From a checkpoint of a small transformer trained on Wikipedia.
Size: 13 layers, vocabulary 8192, 1.21M parameters.
Architecture: learned positions, biases, tied embeddings.
Training: a variant of Muon for these matrices, 103M tokens, 6539 steps.
Each number is 128 + 32 x the weight over the matrix's rms, rounded and kept within 0 to 255. Layers, rows and columns count from 0.

# layer 2 MLP up, 256x64, rms 0.0807, rows 14-66, columns 0-63
[[132  95  69 115 135 152 122  44  57  49 125 101 156  94 122 171 141 144 140 255  97 159 110 147  72 159  16 137 178  87 154  78 161 149 191 150 158 135  99 193 120 165 203 126 116  90 125 119  76  52  73 153  93 129 178 153 135 121  83 185 133  65 130 199]
 [ 84 143 140 143 142 113 194 141 185  90 124 104 214 118 116  93 142  98 193 123  81 141 129  55  88 134 132 185  76 126 120 113 159  94 134 165 114 176 104 111 190  67 145 124 155  80 119  94 100 143 151  84 121 171 157 137 151 201 145 141 131 149 103 102]
 [ 88 125 153 144 128 118 109  79 168 133 161 122 149 140 170 103 116 187 136 114 151 116  88 115 125 166  93 166  99 115 104  89 145 149 147 130 138 124 165  76 175 134 126 168 135  70  83 142 106 134 112 119  83 145 127 123 157  91  84 140 153 156 138 135]
 [111 148 125 176 112 113 159 108 109 160 122 162  82 153 174 131 126 154 139 118 174 158 121 116 148 193 105 115 138 184  86 103 104 177  97 102 145  68 149 121 113  55 172 169 125 125  65 147  80 121 197 117 116  94 130 125 103 125 219  61 139 138 108  76]
 [ 92 164  91 118 123 243  86 116 134 169 148 183  97  80 166 163 163 167 104 155  99 162 147 118 184  90 118 108  75 151  31 167 140 139 124 151 130  80 192  85 149 124 139 136 135  63  97  76 123 116 136 148 136  69 159 134 138  94  96  81  77 113 109 188]
 [118 136 134 143 111 137 120 137 119 114 159 126 143 122 141 130 146 125 144 143 108 133 135 129 134 122 119 126 108  69 134 127 152 150 136 129 102 151 115 165 117 116 119 100 105 129 114 144 125 126 143 133 106 165 124 125 142 139 133 151 132 122 105 161]
 [134 168 179 106 107 114 127  93  84  55 138 110 156 132 121 135 119 127 125 100 120  98 138 128 104  80 159 116 101 156 139 159 111 157 123 139 160 127 129 181 133 105 124 122 119 138 133 114 154 105 145 155 102 121 136 119 158 110 164 130 157 170 111 111]
 [127 137  95 162 164  96 154 101 132  98 129 126 122  69 176 139 131 139 156 172 109 180 127 127 122 166 143 136 122 132  81 119  98 140 160 182 199  98 176 144 172 141 112 169  91  91 111 124  84 136 108  86 143 104 139  68 162 128 119 156  73 152  90 101]
 [120 128 155 129  99 165 120 101 177 151 143 152 103 167 102 165 160 136 121 136 110 122 126 123  84 109 137 150 137 171 125 139 128 136  68 145 115 143 141 151 165  95 133 129 144 183 152 128 150 119 120 161 100 102 101 144  87  90 149 143 104 129  83  89]
 [ 95 123 129 128 189 167  94  89 154 131 188  76 118  99 146 155  94 210  87 104 116 148 158 121 127 142  93  62 200 104  94 173 141 116 141 133 109 143 176 130 193  98 109 142  99  77  81 157 115 163 179 146 172  90 131  43  89  90 117 156 177 118 115 195]
 [103  82 173 120  88 126  96 174 102 114 135  89 191 145 139 138 116 160 153  93  77 139 121  90 209 139 152 113 178  63 131 144 165 124 130 120 151 181  64 134 109 134 144 152 138 123 117 118 145 162 101 128 138 166 153 139 154 101  92 107 156  72  99 136]
 [161 200  24 185 152 100  74  88 109 140 131 141 144 135 160 171  79 140 108 138 112 158  88  90  68 190  94 113 153 124  74 108 164 176 155 100 168 142 127 114 136 159 173 105 151 150 137 147 165  97 170 106 114 114 167  54  90 141  76 122 147  45  80 162]
 [115 132 134 133 140 135 135 153 152  86 149 150 155 115 141  87 132 138 133 108 126  93 119 109 102 150  79 135 133 132 152 147 133 140 153 148 150 148 108 153 122 123 113 161 119 122 165  96 113 119 102 130 141 131  73 160 140 159 117 142 140 103 157  99]
 [126 140 154 111 135 131 141 102 138 125 144 126 154 141  94 144 118  94 151 137 167 116 125 151  93 149  76 142  95  89  94 159 178 122 190 183 179  92 128 169 152  66 113 187 116 152 135  72 130 117 155 102 158 117 115 129 116 146 155  86 135 134  33  98]
 [130 123 134 131 148 123 138 139 131 136 136 129 119 111 123 137 116 145 136 100 108 120 133 147 105 136 135 138 127 139 134 129 125 143 121 129 145 126 109 144 129 110 121 139 131 137 135 117 133 119 121 137 142 128 120 135 127 152 150 143 121 136 119 136]
 [149 149 120 132 134 131 129 142 127  61 122 124 114 165 138 150 143 140 194 111 100 130 164 107 125  86  72 208 141 129 106 164 121 134 226  47 223 117 191 116 170  98 104 143 141  96 121  36 135 141 147 135  74 162 147 180  95 104  71  56  98 143 148   0]
 [121 122 101 114  69 117 122 110  88 132  51 137 110 129 140 115  75 118 110 130 132 180 164 138  95 158 161  86 115 144 116 132 119 228 109 109 147  48 107 126 116 149 154 164 185 158 150 112 191  85 114 159  80 121 139 157 126 157 118 137 144  98 126 181]
 [ 74 143 127 158  98 132 107 141  87 128 170 157 113 118 134 102 137 131 180 174 203  87 135 133 146 109 137 182 157 142 144 112  94 139 108  74 127 157 157 127 150 125  70 148 126  98  85 190 143 134 205 108  77 141 125 118 107 109 160 152 135  74 105 142]
 [ 99 156 107 117  62 163 154 178  64 151 134 132 117 130 133 193 126 144 109 192 101 141  86 145 111 114 183 126  79 119 116 167  92 106 173 135  88 109  86  99 141 142 159 115 121 105 166 126 181 132 178 122 115 136 150  92 163  88 136  65 108 125  87 159]
 [188 134 127 159 139 102 144 126  80  93 105 192  64  98 179 178 188 184 150 133  25 130 225 139  31 177 137 118 129 147 178 165 149 211 110 171 174  86  97 122 112  88  97 112 128  73 137  85 101 119  94 109 121 118  38 150 128 122  66 210 130 140 117 126]
 [144  75 172  70 172 128 129 172 115 136 147 129 165 105 178 126 129 143 140 174  87  61 137  88 112  91 135 130  89 115 116  99 120 128  99 117 109 135 148 124 163 165 149 129 162 160 124 151 137 162  67 156 115 171 134  98 115 100  82 116  76 119 160 120]
 [167 255 142  98 186 109  72  94 117 128 151 144 103 171 203 111 131 178  87 137 119 146 184 147 117  94  88 106  89  76 100 173 146 152 153 188 169 159 147 115 165 166 129  59 113 152  99 180 134  71 105  83 155  87 116  59  95 154 105 143 129  66 131 159]
 [142 170 149 183  82 115 115 169 157 160 109  93 112 100 118 151  82 149 140  78 118 141 106 135 149 190 104 153 140 133 112 158 120 151 151 123 144  82  66 143 149  40 120 124 112 147 140  71 131 130 156 118 126 120 123 143 122 126 158 125 126 122  81 123]
 [ 83 154  86 134 193 105 148 143 111 106 150 128 112 102 133 139  81 132 116 153 111 145 158 133 166 183 147 173 126 105  83 170 127 113 123  98 132 157 158  24 150 128 109 164 132 136  84 156 138 130 136 111 105 119 151 148 104 107 156 131 136 103  75 128]
 [104 108 133 110  86 105 123 110 114 176  93 136 146 130 156 135 126 117 128 141 120 170 116 142 131 133 127 113 134 140 100 141 116 118 151 106 154 124 148 115 130 131 147 130 151 139  74 129 113 103 128 109 140 104 115 129  96 111 138 117 134 133 106 123]
 [ 88  84 135 179 117 145 131  60 158  69 171  73 119 182 187 103 104 133 166 151  73 162 114 120 148 111  91 121 138 154 155 126 162 141 113 111 176 173 102 146 139 146  81 128 118 147 156 172  97  95 137 119  59 122 109 170 122 152 116 121 159 133 147  98]
 [123 115 113 103 127 165 111 161 129 152 140 143 124 134 161 141 115 163 105 131  91 133  79 116 147  99 142 164 160 120  95 155  90 146 191 111  93 169 128 170 111  96 171 111 124 172  97 107 105 134 152 148 135 140 143 104  99  99 154 103 118 133 137 138]
 [ 24  95  68 147 194  71 143 143 147  76 153  84 146  72 132  68 147  89 156 194  83  75 124 165  85 103  64  99  82 147  82 142 171 156 150 137 185 144 199 255 186  56 137  98 184 194 184 144 114 112  85 202 138 114 209 129  70 138 158  94 188 125  90 131]
 [123 161  45 161 137 118  71 122 144  82 130 161 109 171 148 111 134 128 120 119 153 118 140 112 149 137 133 141 172 150 122 128 123 106  80  95 155 186 117 120 150  97 114 113 151  83 137  79 144 118 137 125  75 151 109 178 117 107 109  91 129 146 179  77]
 [ 90 133  83 107 157 186 106 208  85 101 138  57 144  47  72 116 142 195 123 166 130 101 157  83 111 217 163 132 103 139  72 136 193 153 126 142 121 108 120 110 197  93 163 137 156  83 141 149 100 164  72 120 107  50 116 128 160 101 169 112 121 124  92 145]
 [101 143  75 107 102 156  87 148 102 103 116 161 146 131  78  98 183 124 139 120 100  97 137 162 135 124  90 168 114 109 137 100 144 184 143 141  94 140 127 121 154 106 169 156 160  97 173 141 143  89 133 117  96 147 108 145 160 152 107 126 133 115 119 121]
 [ 60  98 133  88 175 195  88 136 106 129 143 121 106 120 110 108 141 127 210 209 150 151  99 141 119 112 122 116  59  89  77 123 227  95 125 152 124 161 119 134 114  94 144  88 134 141 190 106 120 135 151  68 171 101 110 128  69 175 131 152 130 138  84 173]
 [140  32 175 194 136  64 150 102 141  45 179  94 192 114 153  60 137 175 112 130 117 120 131  88  74 175  66 102 119 100 188 144 159 172 154 106 114 150 127  57 142  63 145 143 103  71 189  86  75 106 161 142  97 209 106 159 114 124 162 103 152 153 161 148]
 [144 156 144 118 112 143 128 114 116 121 143 132 128 142 155 134 129 121 130 139 146 102 143 101 122 129 115 116 123 146 108 123 160 159 117 126 141 159 142 139 158 122 111 117 161 140 141 177 152 129 106 121 105 111 119 109 132 118 108 123 112 156 123 135]
 [121 133  98 166 156 168 141 181 135 142 121 147 155 129 111  48 115 139 106 126 122 133 124 109 125 134 112 130 109 111 101 157 107 116  90 142 133 193  94 120 127  85 165 146 101  94 156  84  86 164 142 112 116 163 119 112 155 105 147  95 127 101 131 138]
 [ 84  98 110 118 168  94 162  91  84 102 126 155 114 109 143  98 111 121 101 132 101 119 152 162  85 137 161 107  87 152 140 119 162 147  71  85 111 110 131 171 142 163 150 125 176 150 136 144 130  93 102 118 141 112 147 195 116 118 147 128 121 136 110 190]
 [107  75 118 112 100  94 107  65 136 163 227  87 125 178 133 193  98 190 115 168 113 159 133 149 173 117 152  79 167 116 180 209  56 218  82  49  68 113 113 151 141 111 154 132  83 130  61 121 123 146 149 176 108 139 119 230 132 135 124  98  88  73 112 106]
 [176 175 118  59  97 128  94 134 164 127 237  95 126  89 147 109 157 135 139 141 137 116 123 125  57 125 145 220  48 165 115 209  56 132 164 202 114 179 104 111 202  83 181 176 146  71  71 153 176  44 167  54 129  46 117 101 158 109 113 142 131  86 122 112]
 [143 119 138  93  97 131 107 149 110 153  70 122 135 141 147 120 135 146 110 148 121 141 139 128 110 122 150 133 128 104 121 100  95 166 125 102 164 142 128 122 131 155 155 124 132 141 121 147 102 146 105 148 141  97 113 121 107  99  89 164  82 120 145 146]
 [105 109 106 122 209 135 165 115 149 128 141 106 160 123 134 144 152  60 114 119  91 153 130  98 127  71  72 171 135 116  46 163 111 133 111 157 117 153 146 115 145 163 165 159 145 143 190  87  77 108 148 118 108 162 153 135 100 112 135  91 165 170 107 147]
 [125 118 141 108 114 116 134 138 112  82 109 100 129 150 136 151 138 144 123 136 133 123 126  99 140 157 130 120 125 109 124 133 133 137 121 115 101 138 135 132 140 165 124 122 126 120 149  93 154 110 127 150 124 171 160 105 142 110 100 150 149 141 121 136]
 [116 131 156 154 116  82 143 106  93 132 143  69 176 122 196 144 171 137  87 176 124 117 121 130  90 141  79  95 111 152 103 219 118 147  74  14 206 107 127  29 118 159 139 115 158 141 127 165 184  79 123 170 122 158  81 120 108 134 158 135 158 151 152  94]
 [138 106 127 126 133  95 125  64  69  54 139 131 153 151  98 121 141 121 123 171  93 124 211 118 191 235 128 146 136 162 134 137 168  85 131 102 173 102 149 155 124 118 130 139 151 144 148 124 149  95 204 105  84 111 152 168 125 103  95 126 116  91  80  45]
 [128 133 135 160 158 139 121  91  92 146 149 128  59 113 108 140 123 139 111 136 140 170 122 134 111 114 149 146 103 109 111 165  77 143  78 117 118 126 109 128 129 158 169 154 127 151 164 185 103 116 190  85 122 150 144 107 130 139 120 136 153 172 104 120]
 [ 95 159 100  88 148 146 151 103 146  86 138  67 181 137 134 156 139 153 123 124 140 151 157 206 164 190  99  29 188 106 100 122 125 229  99  69 143 179 145 148 103 143 100 134  57 123  87  96 155 148 151 120 125 164 105  92  97 189 119 126 157  97 142 114]
 [116 139 161 174  91 133 135 122 106 143 120 110  85 118 112 154  38 129 174 127  79 178 126 133 179  88 179 185 165 154  93 132  55 126 107 169 125 133 135 125 186 152 125 101 130 199 105 147 129 145 166  24 127 124 170  91 100 107 168 162 152 109  67 101]
 [101 126 120  85  66  64 107  84 182  64  92 111 114 139 121  90 150 188 169 201 137  81 157  96 117 148 181 156 175 143 153 145 108 124 169  91 132 117 132 172 155 121 187 154 165 125 128 186 100 166 134  99 108 113  59 111 109 118 131  72  91 132 131 128]
 [115 159 117 170 159  85 112 110 152 148  86 151 147 103 127  90  89 142 133  78 111 116 147 151 109 153 132 146 123 170 143 142 167 152  87 100 150 100 118 164 112 101 113 165 146 154 120 135 140  99 110 108 115 145 104 165 140 160 118 147 131  98 113 133]
 [ 96 152 194  88 114 153 161 123 151  89  66  79 177 108 136 169 128  96 128 128   4 124 175  12 121  94 132 128 129 213 127 106  84 188 116 200 191 171 168 141 150  86 202 179 168 181 135 132 107 105 105 112 119 109 125  94 119  62 160  96  84 163 113 122]
 [117 117 192 193 103 156 132 127 104 139 143 138 120 110 145 113 121  73 174 104 127  39 131 131 117 141 104 141 122 161  48 143 169  90 192 134 174 138 114 116  96  53 119 118 114 141 192 185 135 151 179  82  75  89 136 166 143 133 172 124 155 139  55 128]
 [127 145 156 132 109  70 116  60 143 186 111 106 159 164 183 101  41 128 188 105 135  91 189 173 181  96 162 117 214 239  44 198 109  17  44 121 171 154 138 116 197 136 101 163 171 150  52 199 151 160 141 100 110  97  94  97  58 101 160  94 187 162  69  60]
 [115 139 172 105 154 124  95 114  75  94 127 116 104 125 145 133 167  80 117 138 138 187 137 175  86 101 118 150  82 176 121  96 131 126  71 134 128 123 169 154 161 116 169 133 143  99 159 172 174  88 156 148  59 163 161  79 110 164 125 176 147 136  85 125]
 [ 78 130 154 157 134  61 110 111 115 149 114 129 167 123 137 115  73 167 172 127 142 174 171 176  68  97 137 164 128 134 134 181 126  92 160  95 154  68 144 102 133 120 100 136 216 115 119 146 120 162 121  66 102 112 165 197  97 138 101 146 124  80  91 153]]
# layer 2 MLP down (transposed), 256x64, rms 0.0646, rows 14-65, columns 0-63
[[103 101 212 111  58 196  70 215 168 140 171  86 120 111 101 122 167 155  78 141 188 142  85 106 138 125 208  85 183 100 118  80 126 146  61 160 159  97 197  74 197 162 149  90 150  88 154 230 209 127 152  26 120 166 154  76   7 155  42  85  82  85 120 155]
 [100 115 108  53 155 152 153 152  75 118  93 154 124  88 117 160 181 119 173 111 105 132 137 145 123  68 167 124 123 154 136  74 131 130 133 123  67 112  99 180  90 114 158 144 102 157 117 165 149  73 157 143 141 128 186  90 107 120 193 104 128 203 145 125]
 [128  82 168 114 173 118 169  79 105 100 126 144 129 137 129  98 134 171 156  97 126  82 121 177  98 181 140  87 101 108 141 136  98 113  92 112 165 167  65 130 125 194  98 142 121 165 114 178 143 164 146 110  97 163 135 136 140 162 110  95 122 143  93 117]
 [115 108 111 102 166 112 113 145  90 141 108 124 100  79 171 156 135 156 107 112 132 202  73 127 162 134 113  99 115  91 161 150 175 147  62 169  85 139 161 111 100 142 166 111 134 138 134  40 156 171 138 152 135 157 127 135  76 186  98 160 133 109 149 109]
 [ 90 161 160 202  80 141 137  91 179  91  99  81 146  68 123 120 145 144 150 141  57 103 148  95  77 195 128 142 120 112 185  74 159 136 164  92  97  10 144 134 140 105 176 186  79 141 159 152 120 104  79 170  78 135 134 196 218 121 136 165 109 136 125 148]
 [130 159 110 131 140 130 147 123 137 138 113 127 123 133 112 122 117 147 133 108 125 160 144 123 121 163 144 117 126 149 117 124 130 111 131 130 132 117 171  94 140  99  95 104 114 127 121 122 100 112 137 133 130 141 147 104  99 142 153 136 121 146 134  96]
 [106  72 120 153 159 153 128 155 148 136 101 146 100 143  99 132 125  78 124 131 133 135  95  79 101 119 140 127 129 129 147  91 111  96 112  97  93 165 124 120 129 207 124 150 143 116 146  99 117 109 168 121 159 143 120 122 129 145 152 138 148 139 159 155]
 [177 131 122  85 115 118  71 161  92 117  73 171 153 145 184 134 129 126 131 107 164 145  77 171  94 176 143  81  48 140 150 130 177 116 137 101 138  98 100 161 105 187 168 155 122 124 104 103 149 154  70  76 137 170 129 145 164 166  68 137  97 131 164  94]
 [ 95  85 170 134 163 111 137  94 105 132 113 155 148  91 130 119 184 105 121 117 172 140 140 122  78 148  91 140 103 132 169 107 164 108 112 176 115 207  81 109 151 132 131 112  93 147 127 106 137  97 145  94 152 120  97 167 111 121 114 142 147 135 181 137]
 [164 151  84 160 126  39  92  90 122 146 148 106  77  56 162 112  94 174 198 137  90 165 181  85 129  70 190 121 124  64 198 105 106 131 124 104 187  99 122 157 106 187  85 117 217 151 100 150  57 145 123 170 153 112 132 128 150 134 149 151  48 213 111 114]
 [132 145  71 116 171 112 129 127 142 104  79 171  98 137 118 125 145 126 128 136 172  87 142 153  92  99 111 145  95 169 109 190  73 157 154  97  98  62 161 146 135 132 119 153 105 109 142 103 106  53 141 138 137 146 137 191 157 133 167 122 150 145 171  74]
 [172 171 106 104 145 201 133  95 170 124  75 129 118  94 173  90  68 158  98  96 175 153 111 142 117 206 122 123 169 131 138 164 147 104 175 134 166 191 119  78 149  25 134  59 121 115  86  64 143 184 146 137  84 119 124  96  90 140 138 114 104 179  93 151]
 [118 128 147  88  99 113 136 116 134 160 105 141 124 115 133 162  80 120 109 169 140 154 124 112 128 152 138 126 144 159 114 134 112 107  88  73 115 106 109 116 139 177 176 130 183 128 119 149 120 175 116 122 121 136 106  95 117 146 132 110 151 127 128 156]
 [137 101  78 122 138 151 142  97 148 134 105 116 120 126 109 123 132  92 133 114 129 127 152 153 114  74 128 142 129 161 173  99  84 113 141 102  45 178 144 143 127 173 120  67 150 131 148 142 144  86 119 127  82 131 159 143 120 154 142 180 116 178 171 153]
 [122 131 128 110 123 117 117 118 153 129 111 131 128 143  85 140 132 108 127 129 133 141 102 126 145 119 137 132 140 134 130 130  91 121 120 116 122 126 142 129 121 127 154 121 148 131 141 140 121 130 143 123 117 119 127 147 124 125 126 119 141 141 143 134]
 [ 63 159 125 123 181  98 124  93 144  94 129  47  93 110 179  92  93 186 202 139 153 110 134  90 137 111 135 119 149 123 197 130 130  75 173  85 135 134 201 135 142 152 106 141 155 120  86   7 109 163  95 138 135 153  56 125 101 173 228 114 133 194 172  74]
 [120 153 112 180 146  41  96 158 166 103 125 168 124 146 125 185 115 112  91 131 156  78 140  99 105 133  53 127 127 183 162 100  57 156 116 134  86 145 133 112 198 129 140 122 161 136 174 112 133 119 124 124 110 134 111 149 110  98 157 106 138 125 145 127]
 [162 165 185  50 136 104 170 143 122 114 128 122 134 136 134 101  75 147 103 189 100  97 162  90 103 117 137 184  73 129 112 100 120 158 152 154 119 130 114 103 150 135 183 118 156 111 126  93 150  98 141 115 137 161 131  88  97 130 139 154 145  93 139 112]
 [120 172  89 172 193  46 137 119 136 109 102 137 122 113 164 124 155 141 105  68 163  84 138  97 105 156 157 117 169 118 142 116 112 159 121 137 127 165 183 129 112 102 116 155  70 139 161  84 154 165 104 100 112 146 124 115 122 156 140  80  92 152 155  93]
 [166  94 160 105 103 109 115 120 144 151 133 114 118 136 181 143 145 171 139 114 101 110 180 147  35 140 165 127 210  80 168 170  78 143 136 192 165 179 166 130 167  67 100 165 214 120  52  96 124  54  83 107 111 147  45 147  59 150 152 184 172  16  88  81]
 [124  81 137 167 116 118 104 193 126 160 131  91 120  92 170 155 124 170 154  82 140 141 120 169 144 150 140 143 122  63 114 110 117 126 134 126 161  99 119 145 103  78  94 165 108 129  99  94  98 111 179 155 142 137 150 111 134 130 150 156 150  97  38 138]
 [150 122 103 146 147 106  93 141 163 170 118 140 187 197 146  92  94 198 145  83 140  87 110 167 186 139 147 127  48 159  55 181 169 112 167 125 112 199 106  83 123 176  57  69  74 144 115 132  86 181 107  86 151 119  92 112 166 118 100 132 181 132  80  89]
 [101 120 105  95 172 130 130 112 180 114  95 168 153  95  74 133 155 136  83 151 128 117  89 125 140 124 194  70 117 158 129 141  88  86  52 144 117 117 144 109 127 155 128  91 105 120 142 172 152 160 134 159 133 127 133 113 138 155 130 113 101 197 175 108]
 [152 146 163 166  62 136 126 159 112 154 112 107 150 135 132 100 110  99 145 106 113 107  85 140 160 131 108 102 151  60 122 119 146 125 134 160 195 130 111 106  84 160 131 128 156 164 159 162 183 134 102 159 125 136  93  92 190  31  93 118 145 133 141  98]
 [139 156 133 123 154 125 112 125 141  87 143 109 116  93 108 101 133 121 118 136 145 123 113 132 137 109 124 108  97 125 148 142 136 164 128 154  95 132 138 125 158 158 128 115 129 126 140 127 134 114 114 124 102 140 123 150 124 138 109 135 153 153 123 149]
 [111 161 145 114 159 158 173  84 128 164 157  67  81 178 176  78 108  96  90  76 133 114 144 171 138 150 116 139 158 149 136 123 136 162  81 130  71 150 114  91 145 156 119 128 120 109  93 186 212  76 127  79  67 144 121 110 147 160 145 139 126 148 140 120]
 [155 159  91 105 159 155 141 160 113 106  96 122 141 114  39 137 109 110 166 116 135 157 119  99 104 139 147  86 135 111 149 106 170 149  89 136 143 153 176  75 109 111  99 167 101  77 143 114 153 126 126 129 122 163 157 139 143 137 131 131 134 118 139 122]
 [ 54 111  64  73 255 107  74 129 175  86 116  60 112 174 209  81  98 117 114 159  94  59  81 120  83  90  66 158  27 134 153 163 121 125 206  96 127 158 107 135 101 130 141 183 178 192 197 163   3 105 111 173 167 124 147 173 109 133 127  95 173 255 172 127]
 [117 122 107 113 129 129 125 157  96 151 128 137 125  98 121 154  95 109 115 123 202 143 125 146 120 155 125 124 193 166 124  99 142 150 134 148 176 174 103 146 111 141 145 147 166  81 142 161 103 160 112  99 129  71 122  69  78 151 130 130 156  91  65 122]
 [155 142 114 122 117 147 112 115 201 175 134  96 170  89 108  81 105 137 176 174 138 120 139  39 203 143 102 162 143 110 148 130 156 105 182 162 170 137 130  93 117 116 145  67  97 184 172  85 126 127 139 116  71  89  15  72 120 158 134  82 182 132 160 123]
 [172 169 151 125  97 105 117  98 145 188 151 129 140 181 147  97  37 145 100 114 101 129 116 120  87 126 132 147 172 159 165 147  53 141 111 109 106 115 160  99 108 123 174 120 149 168 114 167 151 143 108 121 102 159 144 102  92 142 136  86 106 101 129 116]
 [137 133 131 126 191  54 122 176 148 106 161  24  94  89  98 145 164  84  72  95 157 171  84 163 106 121 142 156 100 156 122 160 153 126 172 160 146 175 121 189 107 116 120 150 147  85 125 109 158  73 125 100 101  70 151 154 127  82 126 124 184 115 140 142]
 [160  89 225 243  96 137 120 162 165 178 108 117  67 107 155 136 142 181 102 156 164 118 147 222 180 176 150 119 132 120 138  91 114 128 156  63 135  98 153 116 145 121 106  61  72  74  58  34 109 175 144 125 151 109  86  98 128  64 141 171  70 144 105 114]
 [122 120 111 152 142 131 126 121 112 155 127 120 115 113 147 104 135  89 163 140 144 123 135 128 138 113 114 114 132 156 113 112 147 155 112 144  95 157 112 119 147 147 110 138 118 128 112 124 121  86 149 144 108 124 114 160 106 138 157 134 123 153 103 135]
 [117 162 106 113 129 127 117 135  83 141 147 160  87 144 127 126 151 148 166 186 142 132 140 134 140 110 135  84 127 152  86 112 125 152 117 137 147 148 147 136 149 159  93  93  98 137  89 145 116 184 154 123 103 151 106  95  95  79 121 169 124 126  65 138]
 [105 108 111 179 112 123 110 145 179 108 146  68 148 139 103 133 139 136 125 132 153  80 117  59 135 124 108 107 124 113 135 112  84 136  52 110 138 163 137 149 119 144 137 133 163 149 146 141 119 134  93 156 186 126 143 124 121 129 139  93 160 174 146 138]
 [ 80 176  74 181 187 188 152 150 171  96 100 120 123 125 202 161 118 114 149 176  77 129 159  25  95 137  89 102 179 102 172 100 152  67 154  95 193 158  88 186 107  88 127 181 105  94  80  79  85 112  96 115 174 156 148 198 157  60 128 149 133  86 139 119]
 [164 211 170  98  98 129 175 137 117 207  85 169  93  83 115  97 159 178 158 100 146 163  60  81  91 169  90 255 137 143 171 100 157 158 162  68  48 149  71  57 177  78 162 189 163 128  55  79  69  18 103 136 156 144  81 145 122 178 131 122 128 101 182  81]
 [119 142 123 117 184 112 111 125 127 104 119 129 166  94  97 142 162  90 105 109 124 140 152 140 126 112 117 134 100 146  98 138 124 162 119 167 111 158 136 133 143 131 123 152 113 152 138  92 125 124 146 124 129 138 144 123  76 149 127 131 116 131 112 137]
 [148 101 149 162  69 170 125 138 124 135 115 146 150  96 111 123 105 131 186 106 127  95 184 116  99 110  95 165 124  98 158  68 131 140 111 145 201 100  97 152  89  68 186 134 120 108 103 174 177 123  42 152  87 130 106 190 168 120 146 118  87  80 170 173]
 [126 124 114 169 136 129 124 152 164 144 142 157 144 132 113 123 156 130 150 116 127 108 136 123 125 139 132 120 119 159  91 133 112  94 116 127 152 118 105 114 136 145  99 136 105 125 132 122 111 138 131  95 122 126 136 145 133 130 128 100  96 111 162  98]
 [227 131 152 146 121 148 104 176 110 121 179 146 148  66 111  76 104  92 149 148 143 126 150 120  97 162  82 152 151 118 164 137 114 230 168 154 142 155 129  66 123  99 110 128  84 155 111 120 178 226 107  78  99 122 198 164 129  74  61 157  60  40  85 100]
 [ 88 172 180 103 148 125 153 143 125 145 134 108 113 172  45 112 197 104 134 142  94  73 148  82 109 134 189 202 224 193 167 160  95  86  89 158  48 153  81  47 110 173 132 135 141  59 171 130 111 141  64  92  72 151  97 173 118 122 148 197  88 111 138 109]
 [123 115  76  70 129 121 154 158 139 167  99 173 127 114 148 136 105 118 113 121 144 137 129 165 157  82 123 151 118 157  71 110 141 148 128 140 149 129 167 130 125  62  99 132 147 140 108 112 129 103 138 201 134 162 158  92  95 113 174 101 119 134 124 142]
 [152  97 141 149 116 121 111 124 108  85  67 130 144 106 137 157 188 130 128 123 155 158 160  80 172 247 156 156 134 110 105 131 127  92 139  40 128 145 130 126 146 101 151 111  65 127 121   6 121  83  88  99 160 102  91 218 174 183 175  93 148 163 132  95]
 [144 101  48  84 135 159 140 175 101 138 180 195  83  79 155 122 172 117 127 101 159  97 103 124  97  94 132 132  66 128 115 168 176 152 100  96 178 122 159 132 125 134 141 126 150 127 115  85 138 142 100 196 112  90 143 161 142 101 143 104  88 184 105 127]
 [132 104 152 136 148  96 142  68 117 165 152 127 163 100  94 157 137 115 104 164 166 136 136 144 106  83 163  59 129 230  79 195 168 132 115  99 161 163 113 147  86 136  83  88 141  95 110 172 180 130 112  86 105 154 144  53  88 128  80 161 119 148 124 168]
 [123 102 165 106  64 121  92 120 171 166 114 119 135 103 104 132 113 127 109 161 156 104 127 147 128  71 148 151 134 127 125 117  90 120 108 153 133 126 160 115 111 109 137 138 162 151 145 124 139 137 114 145 142 148 121 147 108 125 150 106 153 143  85 148]
 [111 244 134  96 192 138 167 204 126  86 134  51  85 102 127 187 114  94 114 156  57  67 172  18 107  79  95  99 171 211 148 142 133 145  88 164 137 123 102 117 160 100 116 208 161 121 165 139 125  50  77 100 174 101 194 146  69  69 138 137 147 120 140 169]
 [128 136 144 125 109  75 153  74  99 114  69  94 106 110 144 125 146 112  72 152 123 196 131 123 115 155  72 126 141 136 128 143  92 127 122  96  73 112 156 168 213 142 105 122 150 122 205  96  96  91  93 151 151 161 101 181 154 150 162 149 108 154 126 181]
 [125  96 156 100  86  75 109 135  66 149 141 119 131 174 100 147 153 105  88  80 143 144 104 253 152  76 124 102 158 107  66 174 145 159 129 214 167 147 157 157 111 161  93  94 171 100  95 159 213 126 136 202  93 139 104  80  12 157 110 139  75  99 142 182]
 [143 177  97  93 183 125 109 104 174 128  65 178 125 105 110  92 113 124 152 182 117 159 116 133 131 126 186  97 128 154 108 121 165  83 146 147 154 132 128  68 122 148 138 126 157 128 114 100 116 183 183 109  71 129 109 104 137 175  72  55 166 177 109 108]]